{
  "n_kv_head": 2,
  "positions": "rope",
  "bias": "none",
  "optimizer": "soap_variant",
  "grad_clip": 1.0,
  "seq_len": 128,
  "doc_mask": true
}
Each number is 128 + 24 x the weight over its row's rms, rounded and kept within 0 to 255. Layers, rows and columns count from 0. Numbers have three digits each. The size before them is the row's rms in percent of the matrix's.

# down: layer 5 MLP down (transposed), 512x128, rms 0.0648, rows 309-361, columns 0-127
# up: layer 5 MLP up, 512x128, rms 0.0644, rows 310-361, columns 0-127
down309 101:101099135147136123102161116116111156139132146132153118115149130097120161131120120105132110129116112129080110151136140152096113074107137142080152131157120146137145049144118147131111181132126113110129180088120096086133144137139103117121138137119108111159160146162120132128117089150153125102154144120109129139180139098146104113150099111115143153098082155138104051128145134117150094116090
up310 106:147125127145109107134080116107127100149154153094109148095107121101129120135105116120112127149161099137157111094153106157097147100138124150145169098143110098116123123164111189118158114132113095142134139113130099165131075134138095154134126162135126122162077149114150126097131131075135142120154131110145094141144091085096182098137129110105119138144144155096148146174153090133127119150176
down310 109:141114131142122137119103138138140111124142077119120129101147176073146174120135126105125097142123141149140115127106176134164124109149147123099137146110140160105124127111176129123103107127080109178134139080100159133122164140138151152118145143135142093170105159098136164102139173074077132133152108111157119096126117154087148133155084094097146136112157111137126118104143140129109116151175
up311 105:126141122143145187134109093138108160123111096094107130159144133127117137111150145149104123153105126127089105129116150165139160154112138096140151135155082127122166131147110120108128103164116120077135159131120084112145159166110135104134119117090122093170157102146152134117141102128090093172069164163101135114096173090167105132121133095122120129095105116108101098138123116160122163127120
down311 107:136149126139115079120158114166096124125188088147097147160118114127146145162124105099142094191110128128152139091104118131139158118142142223126138144165135124117092123107144140114111124135126130112140138145148124122088104125090103081103096136070137110104103081146143149153141129110122107144149083127135122143134139140162141104154134090149115135157117126108122163109132094122123120116143
up312 097:126144130163115157131126086130100101149151106115123112159138099103110145117111151111163090142099106160071098159134129114138152165119099126128128084141096118172137105166107113117151156111146125077120127110139115112115165137108099139116126140104136127116158137135074149100143164142175153158087138128105140133101120138160134166114136155121126105128129146076112142144074137135178124076116
down312 106:181147111154139131077076137160131108123105142180113114083149146138146118164116076156166082104143150120158101112103156122107127155145125144114096104128145147117101132148121127120135063174133153126129150100077131156141140160128102135130133139118144161128101167128165112149137140149117114146115120089141116161169146117156093125162156111092144137153116123143160151128109110110142104115131
up313 112:150123154175091106151133135116121079128113128129097168115124060154095138101167095116121103104092126157102117116147149144119119147135090133177153125115151143163159148117098163138148106099099113107123048155097127109116114117133128154088155154121149120110133150107128109123131131080098145129120146162080140107153105143088103096134137123115135125081117114097131124126145120109127115131157
down313 115:133149165121129143114112132120172100124070129117133142118134123141152166129090161166107132123087125135155100121099121152119124125163125107117080132129146133156133119121107125132129107131121123106154113141104169092118136125104133137163131161127148080111118196112091091083134138095117142189095122149093113136156111147119096115153095137161142115135084153120081169125123078124117139173131
up314 099:137143119111110145144131137098162075158160160128156171115083130082132121122119157128139132100108120152141138150145155144135097133108143112093092155128090186159125166088149130125094128171110163108105079083114115105097143112110138140125102128074112118149132151144131091106109124136107119142153111159170125151106131132116126107142151161113180132150121164151117141121081135154132123110100
down314 099:101130120153089103126139146103095143171151141130135118136117140112123168151127141116133122094183108124087075117123181138125168147152156126098130130134178085143154109146106127069121088142131129119091144151140109139127134113129153143088134096130174071091114127117148115141133098154169104114123108084162110136111164139085145150131092137148128156121132158128113154106114112109113148147139
up315 109:143195154111141144135090136141095121124091106139141136174142150098100110129127127137167145134133121116127154127120181143139096096082125137150137123115142107099172140175142134109146136131128132061135134172122088150091138079120113117123099132110100154134158145120154154121093139121145100178115098164120136153121103128139146129157116126107114154123119123145139132079112167190114142162125
down315 112:120100177132128143133144173146089149142098083127129135124108135144104117152128146149136101158127108165174149131124138152106112088102112119119137102104111134097128105116136150193095107101174113133116143099119139116130124173105152160121116154092183153119122149109137108108102141173128150103083127121102119128110153106152137126109118125122174121136107190148119086128148137073104113142154
up316 098:105124131150122157122173097133116095110123161151115099122112101120154125121143116161078142168128153123143154115082130146145090141154096126140152145103173144076160157099165129125138135110122130166121123174122162131135119107106089122134062172130066104164115148114129129114094126119118145120110163114127124126100166123089126164112096127129152138112146159115165105134096151123142131095106
down316 106:082176119137107084154145106125144140124121179121126156123122149137143139158127062116123132080159123069132129150129124120103136165089147135139136132085150172138136127124136124087139110185131137173115121136170119120170118139126137122154167156116083180125140142123142108118151116114129141125096098138089103146117119115138127167151149153132125163162119090100139105160128152129155149153150
up317 102:159111157080137123092140123137188179147109128148119090121132151111180125114160105110168133167109101131161105114130076087118154109111163110150109138110129129137105107132121114148138144150111101111120099113129134118166156119112104118117162131097067111110074153114143159133125147168126120100128118177110181152140123153121114132134098161123120143158113118167128147090146128110139133151108
down317 096:112131066131174109129125141140138153138126102107115137141150166086143093140124093154165112073140134126127108150114107141131094145135131140119159128167137142101095112124166078108123145137128129134113162115102161119097154131137146105131098101105108145141124154100185175116106117116099160120145083099094124119124105137143077120149157081104162139148129124144152115108106133131146143117195
up318 089:071096116123132109124102104093120139139190121155156106143089158132135159112080145065138165150093111107109128153117125133133084130079176107157099181139127157140139156118148148117134123111152115113127102158116114110162116125123134149180105145093092129145137126127159133107142111114122159131134130144177070143105124114165116117136134093138131135142142105133121129094111127101127155120091
down318 088:129119117165167111106096131123099109148152109125136165130124117126148146106108158172106110120123086106123101151137125138073143141160147134107154158100103152166115162124147096125164132187107109154121141186101152121152116087179098156152113150102141123117138134126112117094079144152112110134131094095122135125123101117128132167152139079155164164109113089137117144154164136110137112117151
up319 104:168160117090119098151131126154144119125140103159109146152150165136134130080125160124155113140134094117111137133121118079058146130157107147170097168130099145147135163080133174130146094114120111126111116129105117151098138124102114096101131121125135123141083177097120165124086137126071107122110135105120171125132123115101109145104086117149091109105138143144120080107137115134106129106155
down319 101:128147152189121137126116155129127119154150113115153071103135140161107145145094140116089147113126093121099129115100098127175145170089129098134127120140098146153177122130147110132133123115160112139075155197138122153146129078103128136103126128149139148146157121117106081136132169148139134120101104110122114091170144140137113174109172114128134109144134142170106125152128117132169119140172
up320 098:129189137135163143161109122136107134114162100106127160079138119129178124113134144077114139192127138173171145114176127077177133104122128103122149142168121111115151110150106137149100100122147141156148157136159137140155109103092113161127122142142140103127126088122117124121133131127144104126124132130131104131138132134110114105146137128148113188141130109172106081119105136098165129070106
down320 097:118119124133115149081086117118134122098136107121124161096091119112113108168154116115161177148118108112135108134159086148151109127103141151131124159117097106130122124097114140158113151170122099100094101122079122114109139169103131138133102146178124121117182109109131148153097131113139097092092088156105085050107123127115126156101117113167114123121140134127123120138117129120181110162144
up321 095:131133175143164088084097127107167122158106119108141116133142165150104143160144125116097146086101142134167128142175138102155114126157132105121135152159148137148131129121112080127107117137114120133140124080123131150108178090118146147104120181122100149123133152142107122138124128128114161107149128102129160138111063139154121142130083163127146194183144096116107161137100119112135151127107
down321 079:124122079099085141131125106153097103087139126144176116113137115147098096120112139176144137136117114109125141132120155125117138127128111099108139096164168135090136127097143164133191142109115107116115145183088116087083130083136116086157157137137092119155131145107126111119113116101111143167122167149116130115098149126158152137123147135094112173116089118093101133107129121115107080156150
up322 091:111112122165133133135085110087127107161123123103163116122103126093125118142120145094163168089143099172132153092133142088109131153143154130144121149122133165105146065120127145079126152132126183156146144143108130124093142116128156148122156126103113110132122112123111088141170168156135126123127106137064145171102093153117125109109121099155131170092141120158090098128128127153105110157118
down322 091:135132147096107078168117117127098151129169154133128108106155130136137117107151082091123141140144119150141147136122121114151141086193105135132133141104166103137137139097152112171165150156129119079113110139128122091193120155156130138132143108140121150072119127167121120132157122130140134123146094131133123104123090151107116066156090119177161146143139072138140108135134133118102145114108
up323 102:160123162155129142158121130078081155155141167108129132125135130154157101151089150148111165120138124138172095121132156125123111128149129100142112128082132140132110149115083131170129124201158108169119080175108127147095104141116139124108073143138140157118134103104137154146097127085158109123135124116091133123120096084136114137135136152104138124087102128127171144124126106140153129173123
down323 106:147126156153140153144160090110173099128160118154151137126114150165170108110111137115144117175181093112084162129156141134152128113139137129120115125139171148101135153115128135149152166154107128118163118144152159139080090149125112142110112185173125104169128114143115107126131105138126158171144089118139104138141162138111065123107151155114145153114094107157129116136086111143120130140158
up324 089:135106175126157132119075080109186111096118109114142153123124144111102125159120123131119093130132104153137159158144127120173135104135105167127115158123152133081139142108110135162109101133132149090146112114103075145139131116098147127143133145114120142106201133140092145140095148106148166106181130099175152142132114121124069124149118123134128107076141149125154101138124133133130097104148
down324 090:097142094100114110127120126108110088106072117122129130110134104162104115100078139154157166081108152123142132106119110089078129133128146126140111119101106163154122151134105117137140141173145127140152115139176114133163126161143124112116164079170092115106133140156146122116154129102076126143110117109116100109126166111112129136095117089134178071164139112101122151117091146109124154112129
up325 102:122099139118113128090150086114133120147161111127137148117101103113098125139077088149163155101081129120145146135124137145113127143126102117151177151142115170128142106100083129132123188103142107145099099159152155141157096130133134103152142161131089140102134118156119156178144127097135160115145150113089140140151115104134176103133136180102133125136111161143116102115167101092142095116169
down325 101:121143098123136142123091110142151091135101136103131136109096122139166130119169090148131106106133115092126108123113175126092128091179134171104130094111095077164115111097108125182129108141132145144149171095087143101114150146161106115138150106163122164106152110133138165145124103139120091153113157072131120100114093130108134119114133134096145136103101135129119132127152073124139158165149
up326 086:107143160163109111159142148109135099140115147105077149154151169094130112125094121120119114070158072173125172106122126123180131119120140098127131113161117137111155119123135103153112097141119154121179155099155160138099140064132103143130182151092129110114106160136149123111084120136105121156143140110150120139145112073125152099137143142101111114124152141142125113173115132116137125147113
down326 085:140139160155159154140111131102115076113130120122126105135109115101108154152124110144086164159079132163104085091110103116125133100130113144060143128171097118127114162111093137089117122136117124148140145120142117171166106148147108149107093132160145127091135193102108137138151149128104141158133142098117131108135106183132110136123138126177152086126126155133113098155130161141118087126139
up327 096:167123122133132174126121166165107117134118119127150137132116125112156091134123135138141147127099138141106109149136161173174144145141132147135120119121112095125115085115143165148174104110127140104134171151127116125146121072187107158123140119098172146123113145163115096145111148061123118148155098126105142148074132166095106080136138122133143135077142106148137164132148122133109098106082
down327 101:134112115151141152108122166165103112148129124138126122144132165195142125120124131109107098140120069174108096139121091122151181072149140143136131151126156136161150092090106141139106184142105121127099134145123113112122125133121122128163155128143108158119127150132140174127123107098101164070102137142114162128125126126108104109117129119059138146112126074159130125138139090165122108116147
up328 102:151100125084159148124151097161151139139101131137081148118113131092106099145157139132166147118107141158128155143100139158131135094103108103139114138112164140163105157139138115149147108107112133141156108130187133122128151128121123119096132119123124113158101126084138139113149154176153111098146149080112161074097119149134156131148130195111165137122128131095152161091073127100141122097106
down328 102:101116106130078105122105143138158091092126185107139157139110128104128171157150127116131159063100146176109106125120171139136133129100139136132149166120133073083146109100100076116144155108144127101123161114130159104124116140129141161110132125130129107166157113123101106109131141120144121146123093160114130134125092145108087150100143104122127117149127086128131172091147185145147104132124
up329 091:156166125141162118169117125144156187138150087113139088111115154134154122066143145135125109112132169104147095132111132112130093105140156109149098091081129138140119148095153111123127134141088130106152103149113149146122118115111091146125114068106153153127136156129111132121148156093150126137105168108095111114153121141117133127108143134148122108210158131154123118160147104153105089100128
down329 088:095093148118090102080090119104168096119154138118153090109122126073114096139144170125151121123115175151109156124123166152137134107141141140139121131114103112160132133130063152187146117111119122136167117121154130178168138137120113161114157161101135132149145182136120133176128134102129127147151133145132104159161118124132147141144183160119149131138084123124142114102124126151130093137151
up330 094:106114109110149147118106124127107122149139132157061122124162125115131107140111125141133101148150115141127179141108122104104129172104142136070129133121174123145149177105179102110160167109147151108127127155174148124134085112155087131161158139127140124124099091117141123125168136090141160149134117113095140128143148103150094144146123138130104114158138144162159089143100166115185137088144
down330 105:081107132129134124080126122144100145063123143164199111117134129129144122122127128118119150097174085099114113092098112116143097126097126139099132091146105074142105134094136166127149170115117172111150126124146117160138113077143114107112105140157136166091151165120097092141142148137125142122107116143121106142107128104140121146126129099141133129134097131118089063115124127109154115106166
up331 094:133164131133154153124181116109171111123106151119159126089072074105171102138130144115096140128107150104151180196121098132112133134127128079105123121086128117145105148145142111138105148119118132131141123180090094100124122120128125121139146146165083160095113135108124148124171149106126093149128118127152115125112096156128150120145184087145107134145144156133138109138146127161110147114112
down331 101:120128083156111150096076152112125096135143108168130153127130125136167106178127103130106097116120176132096127110160113140126145172104151158144106144151138139147116125150117105125072147144170143119087142168156131144084111089105147107102132116146110108114118121132137115123086156151113135130155155145066100136099138124056115160134088125138128111135127137159116089100143121150105142120136
up332 095:162161139108088112131080129122126131130122168144157090118131125116156150091073097112075129161115121119110119148096137150130157116202082134088107088100131112131146145118117112108164158133095145112132133122117108128118108109126094097149137108104138165100126119123132140123130126101157109126095112121107098106084118133094153157150138092121089088087127132106155146147146171146140104097124
down332 110:147194131153137167109103069160105116102085121188141140110116124153121103115138130133141133129138143129175091159131127106121141070152096146116156119147105159122139143108130107118120157141096110129138140114074137111158107152123114108102126156137151157090120140143153140126179141117115159143136113151175127114137104101177129146107115126127125145116137109149097110115094091163137147097179
up333 094:139144115138095129101150129140102119130139139111119139144136148120151164118144138089132166147117109112147171173131141103100143155098099119131159106112104129106158146102161090125129138173165137119147138118143122159127126097169137143095132134125108165121057080166158119154147127093110135098085123147156113104140138130112095118125108056130100126076132118164088109127088146153140120114151
down333 095:123109121145132128101169127123094117107151129124082118094086144107140137146155124137126126086125145143125128136161153130130152127083107119152146131139184136121180136134160111146127116096152125135144105115127128090152173075137088122151127118120132139155163157163140110144151102106077151118076184132109104104125079127132114154136091120102152149143134164123094123142070136113107118082107
up334 101:160126143124121095131132119093132127103127133143110147105122062141158110121110131153134138128106167097155131151126117096076127110121170130119104090119110127142173093151132143111140155132097100131163129141149076096119147167139133120125108130095130131074201143117098112121118155125097089144102125112123136135153128122085134114196095127096122154127159130156145108126130154128155130090169
down334 096:085159105127148101153119126156101120095128105161115151168093160122088129107133123118098126059158157151120096131155100129104110161104121129131131122107126162133131186105110113145135107111097090117127190102141126087135151118142119161140121144131148124106163144090092118159144112119127134152124134172087110106124136174137121148115123129172095126097143117161111085104135124092123096110112
up335 099:131123148156147075114140123069089085168133100163124128137105123095138123122124137093148136058121119161154141120101136124126158186121106142141118139103128125139127144109117134157114126106132175175181170125128104132149093124122097156136118109151134140127136139098141128151104131109141161125167075157115132142133113105121100133150147130095161127166142111126117100182116163172116125113153
down335 101:139100146132114123124120106123130150115126121174134090121119125150121122147117133111091096106093153168124141160094137114122126108104124128123140124144157103114130117099129128146082101119145115106141120117079121183108131137120156128151104122109147121111104125151123102077170144135176159109115105101164150157145089099113148098149093119120077133136133104043162152106104137117102163140067
up336 110:146102113127152146145135150166146142135133143120116118133127132128115083115099178134144168132129107160109097104159130108159119165088109112158141133156100145065158061164114111132167092153142161131092141142135171133128135156132131133107090126116083135161148119141129095176127104136164120144114136127100143168131123115128103150146102092110149138140126196177140124116111137136126140125100
down336 110:125166141138147135152125158156144114104146129112141103149123101149128148141120130087160152106141142121100129103121155138147105122136094151151100094171122163122170108150111173142137134177129143103162098128114118158082129169115118140162067115143144133166131158146154086130102113129154128125095151119111077103107148162094145178161099175164099121158133113132129132160131117117124115153096
up337 107:125121131126065123120116145106126113129136180165130107076117123082115112112121100107158136123108122132094124147120097139119126116141101159160110099158127178136161117105118110148118116124117100140086115170127125172150101113128139132140160149129123077083164126104091172143076125146180125133076139108142109118116116127159104092113156109101158128141149135160136108125123108109076120127098
down337 106:122126132104137123150136141094146145139138140130164126100161123173120142140148086161133098131085130109122137189144141073142125062154150145143143166111126131158142132135155138187129145158125139144163135122159117183142113111112149146138139091076111129147105119125115117148094112110112067120142158093119134093116122147101114108109154133120126138106135153145150145160104132096142130187160
up338 100:144129082110128105139151135096103117097121108132105156150077154115162112120158130147163075090125159161191117134109160168160123113130124134140119123114144130137088174169106090154123144135136101110125128110087149124107110153084137128116146151127128129114124116102119160163145144196141167138099161140133102135155130136107125158130096125143155165133149129137135082162128124109166142144159
down338 101:122101118108121092106117161205102130129125130093095137148122163123080121095160172125122120102148162155087140138134097140136113082126146147094122107128114121105117132063130127146144124128166086126133149127106169102134155139151137170105136110147148114104125113132138141131157103129139144096113107154129114127152094126086125121120114109085093113176091167121158113130154131139159145079143
up339 091:099132147104154092128081103114126117166143136103110117116118148140128130129075171102138093123131108155118092102106080134133117080141121143140117124138121142142151151161126112125166143116098108109159083159119133101130136160116117135111174170075153143104067111133133149109165120109146138100153118171115079134109120110132184168147123130107094127120087124151116123122143107165117158138139
down339 095:129102077156136109152111136154116128095118151129118147133151126151144156129146155137132160100130157126146122194165119112125148120111132096122131174117134072062087136114151154101118081158104172195156152160137129101114159137129100135115127122108125132069113121137119137130113136093124106124158134131127164143099131082126122146157109168122123123102138161164121100152162143140135134129104
up340 092:103110138106123155122139107113131176151094098120132134155098097136194143142115163142123145109088124166109090131150085134117121152114134128107167132116121152099116156109137106143119099129126176115128158129197118133136146108138125084133117135114110142101124124114154139191145098103144112128137136134090143126161115133159139096135165072089164116148166161131162145155108155146123165115135
down340 094:141123128107125149113120116144167142133124132111145115093131127144112152107097121143099131101161093167114131151166124156113065099100145137111144144124129128147142104162112141158166109115111123135113120083092135151148090121130102115107107169084138174145130083098113141077108105171087107114146132135139153140133103148139120176138109099105114128118104130160152107195163138160102162158114
up341 111:163120106125113130165142122135132129158129139083143138111109126111177128129128127127127136143156156077160110138105154123146134092133152130154164152081109106160146151088103136123115110114130125074115137140151144107081128148167127145168149142124095096095137163134144097100126148169144176159100127138099098139129088075123143157164093122152127115153119137114135095128115158186148129146090
down341 113:155142166071115118105142120134171110158145134132162130164108137118135124158113168093145126110122135094210155142145102108179100120075134146163118123185127137139107130111164111146188145080131108082136102157125087122104163099126121134129126150127134126119164121104101144121129113140119123129155122132116134125116156096119123177140145150165148115102135105146146122108095148132121120154128
up342 111:123145159140159155162116095128171127163139149136105117155104159130126138121109098119115143119109160142169138109183161140145089116133150106107166103115151173154131107154110097111109071156109124137129146137151119139115089141158118114163156102155142116184118089131133147095112129104152095129182148133135113133109128122100142100143121189097093114138160151129137135159120123122175155129108
down342 104:162101123150110142116163125136147171162149162128141114140130115113126171124092142123124167093148168110109088104106128138120123127122138110093145134165128142136087132143151123143148097151164136112130116155139100161105107106123144136151132116152159141121194162119135143128145139110074124123124146107084115097120126115160128102140145155100144143157134179199111079175156138147159132161142
up343 104:110085118104155132143089118149138118115128108119114118143157172081129130154093123126123108118119128159125190155080137114121112111120145126102152131186093111156128130108104119143109132125119129159110101132140140103132145111166075143154153146098137139122130132156139195105119138129120113190134147126135110150097112139119122164099115155125155155174138135119113151118142141115093158049159
down343 102:165129153112112130147094106108120151027123142112149101137116172120135112135090125116119133129119133155174132139108123137138139174119133119145137119169092168132103140130121112083082125125093144129138112130145088133120176127117118128148087103128148147104130116128145157130111124143107135149097134149176132157103150120168173161105104091128123134105154116101146165096094108170151149123110
up344 102:124131129139112118157133125129090119139148138147125093107111154107114140096105146132143176093153142144094133160098132113126133097116161113113130142166155129148117106131089065124126183132094140070139169134078092130076119104100124103125139112142154110166120137151148126112124099133135169122116161117102119148108150102119122123177145131100099112161161114141160168109126124140162159161083
down344 097:140165152157140152135161102109126061104091169119115135148147096134130169094151115129112107136126098147133126105178116139125141107138120091168132082108117132098113125133111095080143104126162145119168138164119177141160099146154133122135115139172125076144125087109135128133123141136104123148116123151093105116157105104111164163166167109115107110163131131089136126141113096116155132149157
up345 106:178081119158128115175103087173089085152148167132106126097096124156153141094148163107110142154172138107120122139146146151169084137115135110133150158108113137120145133154142129140124136118084120111148148107159103106132079135094114140152135124135096124119097140162122122105082136134113102159140130118105125125130128116139151121151135147155134141132196173107086120142133088124114093143100
down345 110:134104109098116112127106098111112161152163143150131156152128105152126135070168103149153089131089129128111144156092118129152138147148149122106113078152166075119134104159125147094088124097144126145131132112148101127110172099181168133105159129143114137142143121120125146121107129126105142117097143097132133187107164092084087126147119142129139148157164145130119114128109118097178143137160
up346 091:148121154125145125098130124140099129164088098102133108140104112164142180142164154095140120136114127126150128124127144128123133094112186087106133157092135108113131123078160147132112132114136111120151138184118111140132133160120142138136144177111132166168145144138123172154121093140148156139192129138121126078100153131125124119132100131120136107114049177079158125116149128105123128150124
down346 092:157122151134109200147142096122147101149139158099110167146098124111114123136137091148119136129090185137140157137062111112137074129138095150140141114119097144113119148100136110130131084138117125112100085059133117165112142149085161128169119161100154158132100138143125123129100117150138111123136153103146118133120114125095104112102129122159101144142137091090144120093106128144115096114148
up347 105:138163129142104149125100104164128131156160137106118147117059113136070138101158061126146121123102131116101125138095133162137111103142125142117097154131105134099175104125125166087134113162102130143096118144099152130099119150099112135114145189134117093138117180119105146099114143099111149177131144115120145125091112160091174110117135125165134122112124145140122104145118119154115131138174
down347 105:143163129130144164160145137147132126104113103141105126122100122119104154153157095111117201199146122152173143128138107120119143132088095145118117152133098150121124134131135096105110119135080148111153141105104079115117058117123145164125122084127104131123104147169125123170136139096112145154129135175139118098151114104134127144105114150182129094149132142076136125130152147167128140128113
up348 084:100109123103120158120141120111119106140146104118127110089142134104152124092119110128125153084122130072190135160096087184171136195146183095174133140163139159134152136138124140104151131110140145157124079163098134127123083123149127118135110133149116135169144091103118133121156134107115092089136110111118137105088101131100151092140119115126121118128143109130124138100119134123131132146076
down348 074:099103126144126130116118137126097136129121116108108088105070114093119139169119140114152105125136168149165092109162127145135168176124158138154152119141057162098163082121163139128148137124135138131131143129143149151118148189163097140128127085140117112150085173109174154158105151139140130139147142141134152154148133144087118132142125097159107144123092145129153130130140137130136078160114
up349 092:090127164124117110175141142141101113145109171147122131123149129138169138109105084119116151122149142131145162112091144122167137170116141121096091137096133109143137130145100129055132108156103154131135159136165119116148141132114135105151125163126137140097131127092101131103086152134099087097118191138110143120113094143123136121190135138144136139108125105114191136142094102131146080135098
down349 096:144098080112101145133120118095135112139156135138146170137130134157189138107162150123126147135115170115126144121133169074157137139082142135116083161141140155103134062113130116139153126133122116130103144154130135116089175111087147104132088144147118143121089134140105116133121155156125108137126160176131110126135106153058160109115142137085126148133134163127135148106181134146152107134145
up350 089:115099117112125103126134130078171154151095153110114109138121161137135103165073089063090132101127148155155164156135117107190155115157129109117161126173134118126144106094120194104114119124141131119136105135113139132147139135134129137130143102159132169116091131116083128128134149152120113124154073148129092103144117113106124153106109128139153119182102127135168122172113121141119120123110
down350 084:138109123116096093092083114098110113136158097130123164114085154136116088099184122139134109135107146167150149121098087118143073085131157195112147132144124152123136141122128125078127124139138124135161140161120144089128119155100121107121097117162133119111119117151142144131134119122133169174131084118136116129108105105116130148165088111130101179127132146126110187135142106163123092127127
up351 108:097115154134089143135092120140096090129074119119102103128119119113180113164084134105148151133097142109114135134138123070114134148152104119127113106121094146117089089117131124104095148127117152168126111096129141138153136087121153104094112142093154151117119107117149127139124147129126126091103165117171117163097110104141102145106130111116100146095078107164109121148171142193107161124137
down351 100:119146100133111114110149142135120127092133112095131149095074088101109131109110143160127116112165088167121093191113106125158146103183137147159115099122136107115085137119159116146118122142141170093144160123136145095127153121123134156126156073151113137117176120082154131123128110094172118110131089104123123123142137096119100127145105182150119158119099132123108147121136146157141108099163
up352 105:122139143101152129076094122119170107150120106089125130113125134117113147140166137128130146138104124156179140127138127116106147131103132126125143200122138132089088152110155131164154132191156120125098120092105153160147138082116134139142145128136133141084144127161129110077125114157097146172152118105071147092094108130133142129157112172144143125136145110150123108162099171125144099133157
down352 111:137113101096150108161146105129127120137140111130111137096117083138129160160153101126148149105143088073137142126139117104159148127119119089120188104116131174150134116148087120146167103139110101097152128127107160102136119152144147113120157130055164147117112098143170126137140125101102125136123150081132163146129073121120103120060089109135122094087142133110116129150123117134106148137129
up353 106:154103131106140130138117150127149130165141130128131121184112133109148144088054155091151143107117078130132170141141119104111088119129131126099114125107112161127154159152113150116100126103138166117158097150131120100114163135098120111098160068127127154105145142157101073169161141128133104116145128134120142132118085109118124083121113129112109110122185134150161118116162123160099082129120
down353 104:127136142143081135127088119147148155126107134145157153138125119157114148076143185132127096095153188105130133122116124178121070137079123156152136125123143133155102103130162104148103145127142099151148135153107114153147089122086130184106161162106121119177132141127132169118116123111128145095106154123108148127113096114181128100131138127179130131129099119132120120152152120155137167120102
up354 109:125149161121096156154116101128157149161100121173086116110121132140121117140160114145104120131072125133149100143135141089171107094103109154201123099127152091093147120126073134089155166147125087147106133177146098148100090121152145156138113120108115125174110125147122180131149145102128145143139172127135129137152120156108123132084133136127107135132137147087139098113118118107112127149136
down354 109:109138112096097108143117106129140121173124123104122153188153132119122104142136130093090163138090097172121091182151139140150128153126144166136113113117146125091117115126136106109105171088122135130153153164118151127166090113103140109126136092150103128169162102095155115173139118115158169152103128157133140131134136083149115153093141140138126113109160084155148141139147122066132120127144
up355 102:126076128172164172098161123134119115124099142137107135083145142111131116133175131157136072089142139145146117140141131179167093129137115089142111063137130099119119098134138100124144136092160115143115154145143122155138089139148109115103125152139124136147103112100135142165096112135174085133134127123129104107112124076111115138117142143124139163115120127118130110106192171099126104170130
down355 098:133147155122117120129104115157141146144164105125121109105114095134099107138126148129073105123131136154107123094136161122124123093136115113164109127108142174122121090109111123113091149100122081136130172105162130116133098114093097129150169107117193127121151154076128127111118109143114206119128120165137142110120153124128147136135067129138175097145134119153141149168162157095153113120155
up356 090:145124121129138102136163184077133120111126118105094141132111156117174140116088126104096147101120111122118154160120150100130114120110121180093135153103108138105138125160151137123105142103106093162078122117119125083141137116115111124091130124096152144136138167126066111145100116090167156155148123147118157141156143144103101156102159132161110108143092135123106133153166171171099131106152
down356 086:145125138086097172114163118087074112071124135137129148129130137124104121130094139117142120109140078120170108087160157108115147123108120082134121151142136124145127157137141145140163126138165141085144109141115112135144095090153145176107148138185172173169169094112087145104139109140133152143128111119146110101136130141139100148159149150099112132089129106151109105154165145117137129132132
up357 099:176138100111112153142127129145145097116111122112116136134144129130167166093139135127104124124159087130153106125149133055189119100131123110140111127123128138182107180143133143111120149135145121108117113138140109095106104158111141160158141139139182146100099152166102147153149105108132096150129140076123105108091147126094099095143143152103100112166152147064147140133134115155142113139123
down357 097:099146131088108130088167147105110113147120142137130172059184097133108076123130126132092120139110142112115138150130134112171142106121114097094122129104151131113158117127160139110099143145140107114099113169135152109121119142125152147153114084139119132147127102136093109085135121115081120133123136113091090131093082119140100129096158063097105115123108119101129171155085134131136129105152
up358 091:123110119119082161131173121132155120128121087137124114147130132142145095125097108189099124154119156158142136129151161086094161126139130182088159105109134115117112144134132132147144133095137149143130137170112165126140127138156105095100175159131094117118089137100143085115123137118125133149116139150111124145081166102101044141153139159102116118139131120115127140164141155164115165112141
down358 093:097095119172112103139145162139123154149152121148146150074184092142098149112159103147163154116130131134099140143119175127105134108118110171088143103148119139144151132103127098120103184115178134143127137141108141104141103120138145155154107084095121125154156129153125143077098101144158144160115114165113115155143120148127111117120170170111107151111138130118115161163167142144097120102144
up359 106:140133152177085102121159131111149139147103141095140130104138143097099106088139137117169105125112105174076117081163114109151060098110136107116137162129143130127135102076122168107126121141145136096120095126140108147102112101090097145097090129148118109124118123137142159130121115094171145144113118131108131114126174130112123144107099151090134141153124154107121156122154145088158075108121
down359 112:142148138085129126169108165184120094142136125152095112128117123111092106176114120081127101149114136116146140112092154110105179131153089129109126095136082109140089128139103159095072123130128132114095174088123156122139121075111132117125166114160112167147121150137146140101097133113125129127166141149110083131119168112133138121151141128105127145111130176141151111145104148121097094109114
up360 093:124137145111113115154143149123139124124117139093202139090143174142123136087120114153115116167137102097109091123155146150143109119101139124144114140085141177159150139128122077175104163125106153125098143121150123087170119097140138116177108130106072158111123115121137144111131131096146112121059137115088109127116098095153148110115109118107125112156140110108116145132151164138096105107142
down360 092:117131127070199155136125138150120099157103120142134125123157146134169090136128169106161116188110151130157118156136141119129150118117164096115112104138139095180106145102161135069131082112129122140134144134125140166107138158110106115128090109135144118160121159109124156092098141135182089158121156143180123138122113099135144096126118124144135147117159087099120098141112134129117137123152
up361 108:144113095176144093122094105137150113150165119116131143147130103149130126111132099140132121148101096192163147119145109159072128162136125128147160129121112172146166137087162117130132147118123190147155135115132124104125113119124089137119120150099145161179144145152140113185131111097129150151098098191148120114086137116121112130121107154103110107107109104153121127130134176161143103132135
down361 110:116157107138133124112130115119119164167119157091106123122134102118115143172194106139108129147157115149129163133153127136139126170143157151146137137151120142152110141141117152126109123082135148101084142123123100119105141125180155137114121117140125099095121120133086142153074143211156143161128095114131111117131106082142082125139135148146090128169150167110098138107101093131082140116123